{
  "positions": "learned",
  "attn_scale": 0.144,
  "train_tokens": 218600000
}
Each number is 500 + 50 x the weight over the matrix's rms, rounded and kept within 0 to 999. Layers, rows and columns count from 0. Numbers have three digits each.

# layer 19 attention query, 128x128, rms 0.184, rows 0-63, columns 64-127
460430575527523552497488486472447517450503516524503411527486505455403458481507484478521518521470563478386547564407398514446511557393447434497626506546555427473452411436507408547523546526428616
513479534514524447570450441516437472532444496534501504517444567520562445520460507489394545464470432432507491493422449473508515520521463490546598426531561503518408494560568402477505507456589508
566457483496453579475466550468466529442440512458466434519472510541533444513453488519543468548502479451505501456494468468562493512489514549460522443465515494527451568483528494558468470486517447
520506458418483529518526517471396469457491580534389580462457520555509480560517466484552505400461544481544440531487428496478574558531521407518452405477605550572515464536537440545389498474396576
513539569488454492433430422529447525522501487447525530605604520543533485515523487506396497568485483586602541465471536583499513476471494466567581468525540455525477512483474428470460560535594544
482462437478441590492363507574556511505477450491468489533553515447516500529536478441515502450464534465394454451585564507443532373535514572545490518477440558551505481492477555413521424507499547
454418490452462518510533572550495441488483473535439558423468586565556496501482488494504494459566498542449490519521534510537517504599482485532541449490576473575520479553501469487454513436566531
567513526492442566429416450457449579468501524450467550624667588541521525464568467517549538519445428566474532574562599534634498418452453471463520471469509495558469452438447544532434473504536481
446464433476526437573556505535491455515514486508581473440530379478490491481479468507532449498453519448467517553607558493536468530584534547478457504584478571534516453431511477560505526495521446
409557399497530367523593506464525456451499464457467501558435515448545617533504432568473520518514486419484522467484415428458386459510470518512504407578562534498465525500494494527482413387481426
525480502443484497448536505553474459499551517531493511503561563591436326454488480455517483518491471480561549555515443509566467560578467538554512496404508501569500500570466468487507589500469538
493464561503514485596514500477595458537458566489532518422448489463534519475484514457449528448591497442503454534459453438525535533466534485564431515553521452443547531556517463527533459573466499
432444465477451457512598515545474545464460522408577445546558448542515522542474473552498414498492529519489491488537497512459493588568552524518550438601546493501485492451457429541519520482534438
443505495506440503586463500503520564453456405454534458526414451409489467501509477541408478542463508359569429484487446543415499536497610416492500492505518519486526535466510484525555492488541393
553460501470466561478433508506420464509478450635547526487419544505462444494480510459500530554502420494500506517511546506508520471465594486510480508513529471584466448500557451452467517584482535
515462439512465585501555535489547496472533506380529471565480464434471480428472497486478489517565455478507440498447425495510469524408480481518542548491514473489538555441479453478534548544459539
477586484515491500495497430457467545492551506503505533484579528562485502522559492540531511454423467475431477501473471515484544532546466456439446513392506596507507497510517501536483482433492458
472520528525515437545486468496553452571498471594547471434499433496520470583496504500410538520526518504505506500539513482459563484490545564552447503541441515563501495532527482453561461580573527
414554448511549485530550473439502540381523522479527544532487484396460549494509522452497491589518491449473515483409395438471434585571396503476542524531496500467491545470555484520515523441451477
481596490558473546505481469495524544528495503459424548546582481428492535454547532545538524470455537546482492462512502540514468461482419496452507569470464545523488496487467488501516491473519438
546513463506425472386570551457511617576520578454484546536484498550435479471542530541624557566491434548556465587606496509595468432465499424494547435473466505437512476513487500471475491495491425
527482524471499541456451523461462507516581476460524486517447504495416473483490533512568484583502468452461485523486479522540499421502482509420521511413436514461484490493464583464447501491525472
488486505501463501494468542496458509560456463364467506520543491534536526489476535607529471490520502516480466541544578525524527433416497509497536505437500507565578474391465565523526489508502478
562475539476529464592459479547487550448471452476459481549533561489500531483541439524458454467404484442508541434460539430485487419491453572456544456518455477423446608447501530479518537409556557
490491540485440597509557455514557460459540508610549499378503496569517400515503533544432506521549384460513521565539424546629494666553458503569511511495513445622511444522520443529501564554564503
499530551548524532491480480456488553497449477503521461531477436438489425452468532510570483550467510507341480500468457503551420473498448564362509578617448519458493440448499387550545530498546407
494491558502519449484411527530457451472524433539455575479432492481487446513479546521469475604511478485499479480532446566431511464565488543464538513515497543516467493521541457423403552480502470
543570467594539508466467454453514547501492510464582538493437481502575427454512500602494473506463519496539477503516446550551547496436490488492493524467491458487552553510531499498511579532451498
540450476445502528522518528409408476498468547554406551520574506500504470470563483463502478467506515577443481526501523566481478569533458410461555501446504579528492424641517475456443492445480566
455514512569501516481507532516426519461541489477428544546563519489480514426505478497557500528450514492504516487497501525512508491467427433465569520448491514550426488471489544479461486453518502
516503437498456531480475513493558525484530423552502538514486442465472445432510465549495450439502502479490473532518461552437476481431487499479495545488541544534514532479568410466472571467505629
520437525447508433480545553560462511446553468621506478508529532583483572578502478451501548531540463525493553530565604450520515495555525448557503457511526567496403485471492518496420507435509586
490508525427505538464484506489412484495523483483431520491534567562441457493503545510492484520519483523510439556443443535499509501500479529409517527468521486501545531508479469453466491475470463
482535556467445528551488474427479486381471453506425412520475488423452443538510520488506542578534500560452517469459517517459505565485484512505474489562460393500465434457472500516505470497561476
513451517413489485514479458477533489536509552490559508486539481541508460593443459464477545544492499547520539520529469480455557599489542569561446518508541473537589429471546437547422538523488556
382539532481478600543459483525535428521506420582554462442569542446470537396528489442501498488489486450505480547511449584524499487547474508385504545498568448530532588482486484520524507473498472
450482522469505475451508493538539494531475436494542502503497595525592410563469507501455431564468512473496486501473471493427566563635510375530547488444515451488530445585443550476609565448576532
554565498483571421424516554550554485519560464455412450506469551581503512520530489471594554453447524398585547517513476343471509331415491563435479459429407550415537622522506558431554453443468482
546536491553539488474504479454422476536518511481418481601544451504519449505541466521471465473452507506508492539508459574505521533416438444488556541501483583547478408481474477473461496514441489
505544446490474469509532551465551509516429544533550472499481535488538475538444468459482494534534493524548513467515499426563521525508546480581457489498545454516551482505528516517545452578498445
565404528433515493490483537485449443515491480504470513530497601536458456522455448442448465422492451527450476544437482480527571474422490477480512522462538558506532502593540469478454493478489570
486489495502509595465529480566456501541564520392548491492485398520492436513473479535582436554449466419490480551507465443467453532479508610468486570546384499521532497461491493477607515578455471
581478569430548406562507582528476475512421549477521486516460439494487425511484478396507476502564478518493446535474567495474526517550592483575498460537490497503478477540468444541485510552453491
516475443481481562528500511507465418520431480518470451406437552508499581582414473574498443486502514543516494487507510540499612554496518502491469491486607486525468508453592469575462448408488484
481475551462516493457488493534515464519485488476562428416443482569490481544433484526497452486523512446522492501480487469528509522473555524502479472500540442460546482510504539587510502488518519
506566404578498513536515549437497551552379453551367476473498451479547550507533526605466450424491604525543434435554502539442456488466537567453519511508573515535496571452577484500545418513490411
514615542520504537446485478592661527484525451472506516499462377455523482507554584483498535468572520477531464504462441477490481511485518586578458558571471457478565545412496426540508488594484473
558566447482488427582573537418433513463520485589479455573532548516510526575500464542410529572499529549677576440542528449422513566479504413528515436461544472448518477470601517526494578541506616
431531530526494532436466487538424494467524495444456597538505506528523536474503477552547449531479536483533505483440496503506495487519451492520508532475480485562529507446515578517478506499547474
526448565483528532503453451515463501462501552495527507534624582521508486475543456418474524462515427484426525543436518479541485519538472534477506504500515535567436489498500438476471540490542483
568552492506525541523504512481514426511446437466505376400389517509469407516494511525443433535515460396553485462478412472497512560437507589446496517480455413463517548592523523472544467458411460
545452550530474553455457476572487524441527558553452552477444503469434419501466500400508527553476474532510495435430429476452533501581506460591550493485480508508402504643531425436458511574524521
468515575443511559454488472525569529586507464527537498439486484497548476548503554470516460517492466506435509509443466483442545497519573589463408549499465443452598517524516565469486480488500480
499466484546518512579556501590513561460546456503544445490447442436570471487515513493566497561508487513399477458558505480455499579562482470542535518582442505541443443388448459478515545488525519
495437494451481515560495545537492441472474428582459482431565544582567505553449553520414499433539560595530524428534528506394523573566489586510525422500548499573559487541544464429485572498600608
552431503445533487475526452532566422503564500571546460463474448465447533544458447483497496437470542530507582500502517489519498522499471547483512504516512535509449525528518485517423554446532597
506573474482490521526455543534509560497567462466550510491455450465534558514559552542575484619526456467502481457527545444477477398572529560469468500492391442418539500441473610406438505451490454
437562422479511487464485444524543405571512410584456501497516461465477467487482438448465537438419568488614557479545460501453501518462564528498415551575548508535497515432504483555454445511480450
402476540505479470513596527613464503462581503464487480509501507561527431562425481496492504508464479422564490533490405411504531566519431516555571465543543515559506529403487427509546515557583501
543431525456432503506439475509483472455571515436487539512525487539460585431506525461546511423536478595515563502437637492564519461469528499477502519511465508467475546520488482503391492511533491
646534410486447551484378447461424527492525534467466591507527478530525462493513521419554490524469418512568475479549539545569548488501511521450465534473465448531517500493581535433374559495500455
462515533539509448486508538505469430474519514486479489536471532489492459471498458435532439531542510382481477540396474517508532531549460460453496484480519482543485531534489512526517448436474490
462538413444509352477612581455477436532498490533477554533487522535489501526469449556484413491497482466566482525497507488461479465516494486495473456520622535482551519557563481486485508461524564
391564559563517473475500480520470479460568501547389569530521535475490458468502466497557515546465557506493499521485473473482413472564379529425482533549473464498505489438525524502504534513579509
# layer 19 attention key, 128x128, rms 0.187, rows 0-63, columns 64-127
498521578509498618507500505479544472428560535451477470496451538455481520475497428413510469539490579443528521550473402494451522464433437455577599440526520431421502438488451442512524550440465599
526591556540514412537435465480434487507498437471483511561440523582577476526472500487496595449402455483445581537459425446486496494488520536544527410510593625511437498409541444501508474539528563
526519517477416514472508490478465488453465555452453486526440426549504467566424517529505536444477437488509481469532485498544475514535501538487495474513523541568516516550518449475428495481499444
464475533517535485484500490576524492468511635446445585479472494563524447532494442424444546405495523506585465583501423523434482552510436396454501393455545500520517475526589463529417419501455513
517471470409473453482439456550544448554498485488544549534578523477525521509459524552454475469534387519521598497467449582464511423414519479609592396499483447462483523552490461472459557518593503
531464499422441618471445530536507560615471437443512529555507499559515533517520503406580490564452561421506472459565577492426571415569548484537543487426572523528544434449542560503549466426424507
440468499502478448540508465489494487519452509455489571484435463566570488527483459462441559489513485505444483513519438485492463580646515491489471469494606464567544498553485500522444516491540460
547448492408416615404425539539465537542474486542478535511591558557503534493461420527573468546528358509495524529565548515638528425428486471548536441454446449463506442537399444491430566428599430
527490452467490530579520537566523512496524430539539447467553415421518423502537466469467484566493544431473440492582542496571433532535470465470481445498415469567425503534484512527492504520475516
479529522606424377403522475492479537404399432467456504495618432544512588487473448521464537526527436563495507469535452466511526482490451547473471487523557542511502548447572536579515481490474443
528451503403515409407517579568525402504616514466518560526535524522449404517525409404515432534573436495559558538535399506512423467539443456466561479394476483546456505479540456366485518472532429
485521511621557509637441566446530441506512526517490567557434534511471562510497553414449588491397582511544507500517500483535591541477391482576418526564561506574473498418628487534493421542530557
496460508434384440511586470560505526440474546450570411559602437404489474505557525426502434462528510452422459492584476555528429487493469461438524386489444523533468497601491466549511512521530507
526543506471393522565525484524471515428515436417520455557464533453453458541523536606465504494407424465490404460465514510449517449498576472535425514515514505469464455489572534517574448531494406
523469444513565568513550512449458445537477433529525555521430516561502501571430424493457521523503469476519506556418530475472497509482639490566542457472508495530458491477524459436486494556438421
464453466466474522504515575524477420507546556460441470544527420442487459403474533506493521415567478528527421478522465538487542463511394449574542514559492549456620488506495471427516541463484522
464531541504458474415526456547557598503519522541545442475558585470514465423555507532497481509536405464454467540494525516495485490533524416363454565473432544442481497522468499463484468473464553
533571427596528474639524523441614492560437421543588434548507527480547535553446584528446569574420535482503498502501524485458574524479519578520481477517479547610391538386546565494501452558509558
437578488562474501503474577545517528429540519478491506510540568414450538492493543450517406464540484500556492493492462501523468520560383470518544555575487557414506487504564491496576475470456454
472494468462439482482469484507479573514531510549445505483552496479501497436529522534568455489523500505483474489508487528534525471514523473392492579478483514434557483518470507510485524482511493
450600386553570436440574569347464614527487532470553479575390418472563515526570549478600509471477447537437461488588475510578488483521472468487485428502521509458500507538446466532477526519520466
437500501525521477515556512423475482499497471393549481509402436553505491581522489574568515526516445558482531505458504462478541442535549603475466493519489580437474510466442536519532518469489377
517465486385455544525459507550505508525460504442424496498513422472525499467534483583584523516555495479443395536501508501528568462453487482473497481470482537442606478550418507533450551479503474
639505549467438552520420557575520543459587439522483486503521596511435501495538515483539422492395503432569544446479543419570554407460534584504536484472567514458457529543510510424481557396586530
574563493490443521545512534485511457507530453571497496530491530520535446493481508500428578558468401482452444538532378539540388617592459458527520427477538546605459541453508474422397563469533506
446579434542514535554517427384481479516519452551458418520422394478461487513463489459478493545483541403439546489540489528521451445421515487485485502550407467555486499531483412507525581468493482
472535477559581360605572410473445397468409412458548530542426460523543600579463529522462496563537493462465642545466452571354451477496557579469458450507506505564454484450561509493522558455495454
495514434473531501533474505510508495504577507499563568483405494513423494470480572598456457560320497470523538501507492518537440522385461577554445561482511478519487537513492432463458581498466482
477476513502563540519557546474439564511434615524467502573495518566534443436408525481466463474542455489497485538476509530485556561574511474530546534511489520462521426519523500479488501492520539
491452541445416477461488539555452531429488518503444499509551510521525493462533487547570464488544467491459495569481458474517501463534520506453524569500477502437529451558434525503474528486477515
465566431450527505517549543454494509512582480501480448502434480459513472417496507483480425410567537438564433516514416579430508430521506477494495493498555493479564509559493494412447502505391571
497535571569513451574497586440511516506424406538623435536480499609527591592584506431503582435570481572470580483508575462472428474557465489506497439497508560555440521545507523521510506478455540
462504488487530495501544469556473419486423541471507458568517552500536538539478482473515471484566474487527576569479493545452523459481505466438536524515449471501504496446552434490548536436562482
614507531502424520510508432434455483448482517475433415448548519458494465541422534555488566606507457444520467530466477542498606566506529446533545428515462421428503472531576514526493537433588437
497388506537569514489505506483551459532488547459536523491508495425526484535436453445454485533459488514497557525549497516508543575488459466565514443493525538547485479466522488475435448491509536
411527463470451575544513477613572445536519447558489462494591579473508506527451432447469410537568424461564432466489484544530486455549564484411519524522553435524479526458518547458563489445521422
494509522435504483467461428512568483522571440416531542554443539473453419552500453501507415541449470485425437557493401467403463526542587444514449474477500444486510469535386530478569524536482566
553580491550558523327505538522540507508536439473492404494461502617499535550530489519613487505511592471571518456555533405465589420454494589417403570437531476475471537360531497486496498431546584
516504506464531501496503515535429484486481568541432455557504439529558446463499488555507457466563489509419507567500407493473503498405525510541534503489439529454561467479433492520494522509478542
538516442532497504516459577458491525499519506527525561501490523446494453516458457432471502507468473540543451522537487517561474562470503416519495470452522462560506547496503462472483449568513430
467475531535570528510487585468432451489494535513520461544383525589502489522453457427435477447534463486503576539481487497467564477448523479559517488490538512534525509481515452456474481491551516
520456452435527614433550524638526479517498559402465442488550409388488357479452496568586403513541498428481439500503503487467476526522459556498566504532355557439486480440413468469518476566454553
577496501509611388616552563467508413428510530494545582501448442470482453579448468421424482489551531485516458593506560499475472522484443419541514389494452469558458500561579486556456460563499495
505519503533434559561498458506495524501448584514498410465472490515539563552538518447466517460511493499467435490445511551499527607496578481399530473554600520531483526559504495562428472438487581
491513530521543502504477421489532432524519491444539489455410446484486495545482472494449540507469522515531510478508494487488490514472487540572482490534493487539507519514514492522507456517499510
531605382497491530592526513528527565491409514526438406494543555469537514405393545616540482424588512481591427462485563625489519497485545566386550560571464475496515514484519531472493482561441486
513544388508551556461524479485612505444534366543470482508521467465559606486484570546546529416500537447438519451515531560464450522573494530543463584534455425459574523429542527644481474492420568
604529449518487531581481554509525476473546460568565469505567491467525482514473520532449516412533513569603480525529451495449581536405464463525547505508480495467476481490545509398469447513516547
432416504449457514484373452624549440471497499381469552476492544525506450511482448575482406495527489534497501506446476500464465500574503570597495484535469467394555482558481498515450471520433409
515493620459463499464494493579444476519503486513456542505612603508497498527479409421532480515602445489501552525496544472557480443533467437466531436488489519549489450469491434440507514500585520
618547481515541534502572440484443437467498522482479445479429495502485494517458539555471498569492474433534498505459478486459522561409523573477532576546464467533471530432570499475536532414541529
475503485529547448476492525442417518517527536461575569537395554546505500545461565470497505490463487511506629517434453551426494551626514528606579460530517509475393465474546481498473454524559501
480511479568557527532528413444548512487523522510510435467425517460545535622468537473475449519486503476435526509466515484427485567576629517464479527534502468467576528518469512480444494538438558
532428521468449454554533547517500582468537522546494475456531481442497442459553510528539485528529516475436460564498484495500440548542482473468523461467479519461527467578458531494469533449471562
494449495441491484569547400517486439577490456509482411514540503490567512494463521519438579471583595454512519500527439539376512548543487530425508500480518463590539465499548539412464506492576558
472513535564557518506488541441496486540576503523541415452432484553502510553492509479474466427500562543491566486511533518517496530504510580528496441524557547501405565470457529565415532465557590
520473435555494498597573474445498522544463434460560554463480390538549576651531543602539533574409499518396546481490572350448440481547570605512449545515555533453530534509537569576495531446458393
492450407503535521377494422540580426500478435555449479502589492476545444466450394487447471474550543552548535481484461523515512511464617462520498483464498430517471529406491536489546423507468490
480528523500435459505457551605574497500544457446524380584471471418544393496533540488522570437484517476503497527537388557493444522554417492480472405522481539537479518485434434445465463461524585
438397556477461510498501480505437465472481534500539520509527510606569552506469546513468574392539485542479543501459598492548567516585539540500482536499524442408509522513536494550408517475584495
613442474474552546503502513552425481572531546503463621418506505505558447480401527515497500551476407460607531570517535552535470532494594455539525475458525461461528541495499481399413552440521450
489505563533501476514460497543533443435534538466463502540497512563542464523524498444473393543542482432441524563437489460466443508555515489517465524567470411452544537500573540603566430453475499
457564422557547450504542506443499452491466435470534486528487450524545488481473472454422466481486476498501504487508465510459523524506513514569467496544524524515547574507524444492517470561438493
454539486514512454540392446533564441514570426443431493458520514472509433481482432530549407556525600486532610514487424519490506478521494561543445468556434406438538464493472534445539458498505418
# layer 19 attention value, 128x128, rms 0.177, rows 0-42, columns 64-127
495499518479453509468572546500445531505554471592544504512412568501515523479543551489539453439494590588494512528503476525505475485492527423452478516556411496513520550479480504516508456494553456
521559457420468430477482538553487424460525500453494563470546513477515545513469497448553496489579552477610508588561561481530557430530551550525511523561452537491527495509496421549517562408536516
528490451482485526497502558399488522482519490489484464523466469541464546458567491528546496468464454524479532483428459506529440543490466533542483525468530509544481544501503472485502419461485530
501401435489418445482450547501529465523536564470589556528530504518493488568584375501593456483477497434504554547507615560547505435507432565572500518478530433495446406473568465547496560480426463
502488422538528417539617547547525515525528555515551574549488522523515483558573540535486506505581519522500501512515498509462510526452489490519552511568422520495481482404507499493574513505502520
515520470435533479517565651461551505541550550544429483504486514543519521490524498497523545450443496460545476537528496491515508486459555444504500411427441389545603412464514480482560499439530437
452457512523533575500526516479536543458443520469581449542517481520490521521537447437488497503546491497513463494462471567449570492499546564482488493510514465415436537557575570439394514517485565
482496487499536477445489529496456497510564515611474470560543501450466575506499478451470446585435501485477484566523591456397529442522547611502379388501512417516534463489487437512537458472478475
481486528554462519452525501549542593498432411511492506519398422501534566476477536497583556425532521556521532538437426488514462499431439434469484562579438587453422517545527483528516472448520517
515458511540489540505578485495545589453499505462528501587492425561528436555569525586477514465464509535499554598478489534467505492512546460565450495457485521482557412449514507414496564486502527
449496421516449487516571495502500417584524492430552515438551553517448450464447473508508460446489499503518469527533462499478454470446580415498515519455406535475466451502532545510516533531514490
491500595500505470534541586524443425459542492497478489427545428447469617514543484504485540543566516469540523505570506470547555506505552528540519437519464548472505501439493506537571513501528501
500463390502458422601482546541475546489595506451497503521508497500474521550449533474538443488537536472532470573520506472514535515537599511531502443515444505480550473419477403592569555488538490
463483520448580488478511460445486536478503463520445413593512495581463505506511553489394535560518494598446521448525490608450554631497467491493535492595509566493465494449492456473474414532531441
483466471535507453512528504506522447522488557571443505572569534492603455491513494494508430560603491584422496512505532456491541447408568517481491551474490515499497488522511479492493432483524490
445532525489469437546411548508557482513543514474592396422529527480499560528504449528592529499521444508448434439512495467435571581533491571500479448512514538530478444510533496476524496570442558
539522471508478454449435484463465395512527525576525502501541501570518491485398489418483501513435401433514515477542581494454495493513511525556512492499492440480493473548493503497504618491486474
515535537484592553541511438432488445533529475485450460522540425500474453503508382537545561529476386540552533458499496512485490550485425534483513505492585479494495515516394481492508409472399491
496513531517454564538491429568501581423429451517577433466450512533523482462602585538465570467533510531541450574510498517518543619445453503516463537428485520489594480447491439440563449508466557
489501474511524541564528460523513514550536543509568439495484525515522544553471458432533500453450493517556517476513480502527472548495484464507512468546524475565429531471477489515507480460482482
560558466409463538584493495556472448529441477504453594497483489571467474523471528540486549507538568451464484501507507523517427513531409529560468494570525505546514407446454527550523440415469457
520541522588450517549504460543457479482450490488554487519533556464428453496455553510479478498479611555446423486501526554505499497526482535428507476487494508501487460496470554498552488561509480
515457406535450458518538543563513547514568428548512503492384585527526512517502494520520486495524485485483424557563445552561572454515555466461468447551452510461571495438530576454501538482444563
460483520483509528505511520429492485512495436525528475566446475528482417469475507488569525527515487537486526442480500499497502542553516541470451511441464411538501486518498475531431400526465469
440460490501501510484556483467456430492522518469566450474461449497545494468462442498595472513476502502503550384522473526537539474466548522530541502411448367435411524547484545489494501522473495
535467587581467509559493475560484449494492495572539507522416454445516422498511568564573494464565540633476398459462490442516547508532528513457495517454439519454491493486529582549516415537478534
465488509525483582511580472505533468520446449449509474495542525500473498436471452476462474514561481581530435509426417534454519466544455507489534518498446578536459539460507583464470461533487529
483581562455492481493537497569479471499459496533609496509538529516556484567480492530543529500505534460396510468590452478475552452461530498487546551566436499469505506521499548534456529456528526
545547569482525457530456582513457508533593402562542503521447532499554495508534544476390499429469490462489475525548513508562470513500502496525489456518461455487472513475586494542531552447549482
478494519521561504537528421452433432492434475461372482483603445418481463489418526481474465472490473528550448510388598369470436519489556477491474544464539607517461530532513514457471409586530529
464532542474386527494526446483490482503399483555501477519472494508489495501557491524537512454528512556540537553433570472404492461474499503453411512495501486516464538520514538583427440569506543
531490615515515521582477483526477521537525483505583486558363525458516543465438524472487389381562504527511427534507521460528500437544553500488463532519458545415553555488451494529490523542557481
497465404511506490509503459490545477514483487414477475506457505472494406569534483443515566443483483484524476507503459461439483530556479490399549470521490470473532550480482553489462464514525512
457473546517499521514544460449544463587568515488428465441515466548470479495426425483548533446459434529473468424495523495530468560431506559516500501478489509465446546478570501530425515520459492
441440481433572425517466476446441532494518592588472467595442517572450574507457466480502434558493581544573512517519568561431532560497491432532522463527541468517492447460549489418542518509529485
547478409461518430491435468461511501497544517531466545535537541478507460530466482442461531490475460489502533433543626543515464549455418498504562539504584464514443463480518492495488538510529480
550535478501494487502495468529551502464489496459393508494472503584510436549468572524535560515479550513530481489501551450471453553509546512519545542459388524533489478449513427489538505478465453
472468449487464413480423527548560520541559538518547524539443496519492465465596582519487443503422522462454496511546490505524475562480445533482551502455471521542456416434533490507580561499521533
606524498436511504555462564545434466521506535496484616541484522520494506502427487539578412488576580603447547500483583532537475449496563504484413555565454506481557537523576562537511432463554553
542543498524482508512487513531469502593455457424459531435426502524444491480500464601516500537519511534488413608511457464517477497494506561463518476509395542436495456505540507404638584532508588
477545536482516506483594450493535498487451494533499483437549434486512435565515498530454522471496532575546426475466588405500429603484481540545542498476593504406401448536487516392445520549460547
542467476491499511529494523537560472501460446477473542557476481572466507513557477399529505479534500474615537547420445517565497500528486495449614534460514484485498510483482528540513563528490500
482503572448550587437542531477498491469488481514561460526534422537499531437513477497473450458447474504436554490482492488475439504405458479441509540527490465497500494524572432504417418458603528
# layer 19 attention output (transposed), 128x128, rms 0.146, rows 0-42, columns 64-127
484438540515518467545436549541458498530477575460455531569561466546566476531505452508457479460551486456546478483489515558379524489482428548595536484493599530490514494467527491475485521491441588
476471489562456583501504482507477567555445547459478444554514599455480446504535522437443480488477417574403519469486410588531468515483535496543540473550514479567438499469506516522549526505537524
516514576511502480480522432510553459545430478425517476479495522532515465514527516476456505513586552483477503540495494434472514452537549517442593514524509496484545457442476530512523509543467494
570528521499587584528503501422530473403582471522472448530483507475472491509468617458418569514526566508482606533499384464465414536514526518414490542540439557464520488435436477449514577533514515
515452573421524477492384432477535517505425484544500457491474496504532529446490498419545552496509465550437516478540522480541565482474500521481466530471576476446487486628476560492426521512525499
484434536558503510464433404531520479377469476467567559454458544489525511466540612479438439571546480465450486457479529549552461422548470479593573556510515519394448513462523416495506533425491468
536550472566518368463510520530510518536493548455435509541486516503454487453466578560492450486444482546518481526516490424524459510453508456536499449552527470572541465493437433535556514573507445
531447522554497562530430509442545558497595546471476480407513466589428438473495472555515537545541525489592475506496382492640497528506544424596600730480499558583496417434530552488526565539491482
522481460483560529536538500503394456571495522395489461444540535475482539599461504509449454510515554501462539435577616467495458559522526475453452502435578475452569471605492579522473525507516522
564464540526556393553528462588526471514505547514490488485507563504553607419532488433470526544571538474516493429498481517510501489545454453454564532551424517505465554560499525562474524484450439
469493517469577572463431488489458487399535506494418487556490502426535490502477542567526557540495505489528518432509523576510465490431517499489528517553438455429506488529485485519477527461470501
461562512468507523530421449536483536559514493536430535543499637526473423558479540513543489510445446507446441561503438480481484556568432477494487507532472445576510431473510520501459525469527472
494550534514535525500441469496489424463590514479478471478528550429513479481632530557533577555544475566419552492479501521474437463446456498505528543524469494508432476538482593458423514457388568
489589416554511570473417477484568549646495531507465505468462510535608542562523417435619460526527547483467467454482613416508479422536535455516480477451464449517485524466535457531498537486479501
529519480474505546489498464470580528548517511419510521472465397466445483522487410556474495406412477459487539528511515580472527557512539527479563479460486491500515537511489487509452522512462447
511545469513521468441584503487495500493421461510491543531387453506476468488523475435485449497520496432528562547493518491524387479499484551434454535425457487531562453487505498513457454442551509
432508495537473532570539471413448563403526480483431484463493417427443528554599524587502485520480525484514507493531404492559538529475558491455476543457475588533500485530555461537512449487464475
460408463458473496435487461470537546515455507498457470440546495511468511473481518574519460548536540540473463491499510510505571398546531590464461373540463494508452539609502493503493579557586494
513533550611525432483574539514507571594497473516408508486583447563482473512428527468538391537523489539488496469462524505529388398556544501462544459546540471410390551596513492492460514498460446
484447522524472522450528630571503538446543448458463532535491494489602454496525558506478530580535545449419520485483481505448537438527483443472503534463541465485524474468450471413501464570459533
477456583469497496444560506524504427517633422506586404483449500517613552508536469535521561447488439556465567552458537418461508463569556528465508503405528536462439557418512500492569547530591516
451534493464514469448586533538494533520483498507401496520499459632562482465550529544455557391558351490621502529475488458526541546425566440577429564481484493395528576623474539488460413492447474
448485528423490512520479518508499492460473583577515477490601510445551543548506470474490481538533509562467558453411531521444447529468477492490496551464550581509477519488479408578494574531482438
499539492537495473448469474523549529559457514473491414453506496541551539508524491542444504502527570489561461449442462484434537459450430536540556545474498560485498532484572476483498589463546525
505575565517525537418404514452501476486479507495467520601507528480497508561470519541471510546462505471525465543486458540475496502486464444542491506541459574510548522511545439518513488480481513
416488446500555426450501471452518526555449449466518478523586603524512549591477444484452456471524488429516555558552520510505515524446515543476522499497512523431620524573463428479456484485506524
553489459571532498468463556561495520501444536483452492497455489529541490527484524524527532458439534429493496472548535506508522480407595491471460451532594466493597495549477409555487518540475444
473511510531458511537447488507562442587543472468392511475478522446480532460514527546451466393531416555582545475463511557545472532570460501469502446492646447499471546459554502490541459462476422
444421481531476579548536577470536525467469619515502526495528502432538507462525443505578447584490436464396480538418489458470513520507466561483508542501514512610463417471509504510492554528532490
473555447563440495416458471547581502567488486506529517478501552506481519516547462546541504521510422503506568529582462533554550481408502483483601527540497429465490532519432495564575479471439436
442499496540564458470520540602536505504579512435491552446502433532501539481461472576529437454493492530543548523398478479564459468497496470528565462510544560445631456468423488451532518504584428
464504510583527431484542504478453509447456536558502513435534521567491473552550479528495509529408565476529586505492449435536532517430489509562525374539487489557527478518508478540492545482456537
528488578587461484516464558497480551472443508511522542516569479511499600424513492535487477556543388521470528443469533506511538435450487504546453528515506526497499480549488482480512493558470584
486550440504488547537490494474457561449503543514532473549488465452592514495539560557492491503477525467517522502541501532482467534493507498448488519502495502470518492510509497518510515448447476
593498456436407512420455494520490534571665434423502539566594477542513467518562444426578565552473522470402528523555500407610503427553451564493538641433481490504516505487489457493428463464460529
453528580460536602472547465419562438498485570451475463560444432459510567474556468526503506528519524540402539483484523531517459483523488514492441502437397519557420581427522450521531443570488568
393558489491542502491576519478376505640459459554589509567477532389534616441547515516475522485548461506480451516550539568495471463444530488486517506539569503385494494439565560560479462447477478
523603550464538480591532491432556535483500517491533442511522441494520496447471444461528503512523464501534545461476484424486466513509519506474464521476531490457493548548441555531398389504567545
411398536501498510471513416469514423513503455490538500532529493524537417549481487463465606475499418413522529559556511468482472510475507532592561403468548531562450448431445450466472595511469512
446491579517512481478520482484457507397478536486507443560608515492548487509442542373426528460499531496500563494453520450578574511466524542441510511532550501519498509476474637556449444538449399
481504440494494452493472557459463545507498552404526545585482490532508526549481536477493510515492472469509494472547415510513546451565452597466443533498412491579580533583533545607587422413530475
535529519527499515458427518465504446555627567458545500488518495469591536459517561570394549535498528526418502468510507444465493443503511511445431419562539502482494480555485430580430434597441531
476523439583458451584431486557465484524533537537463539441505508392453425516450541534535533479530511477555517488500497540466486468549506538543509472491494469459470454556429528517546557521552478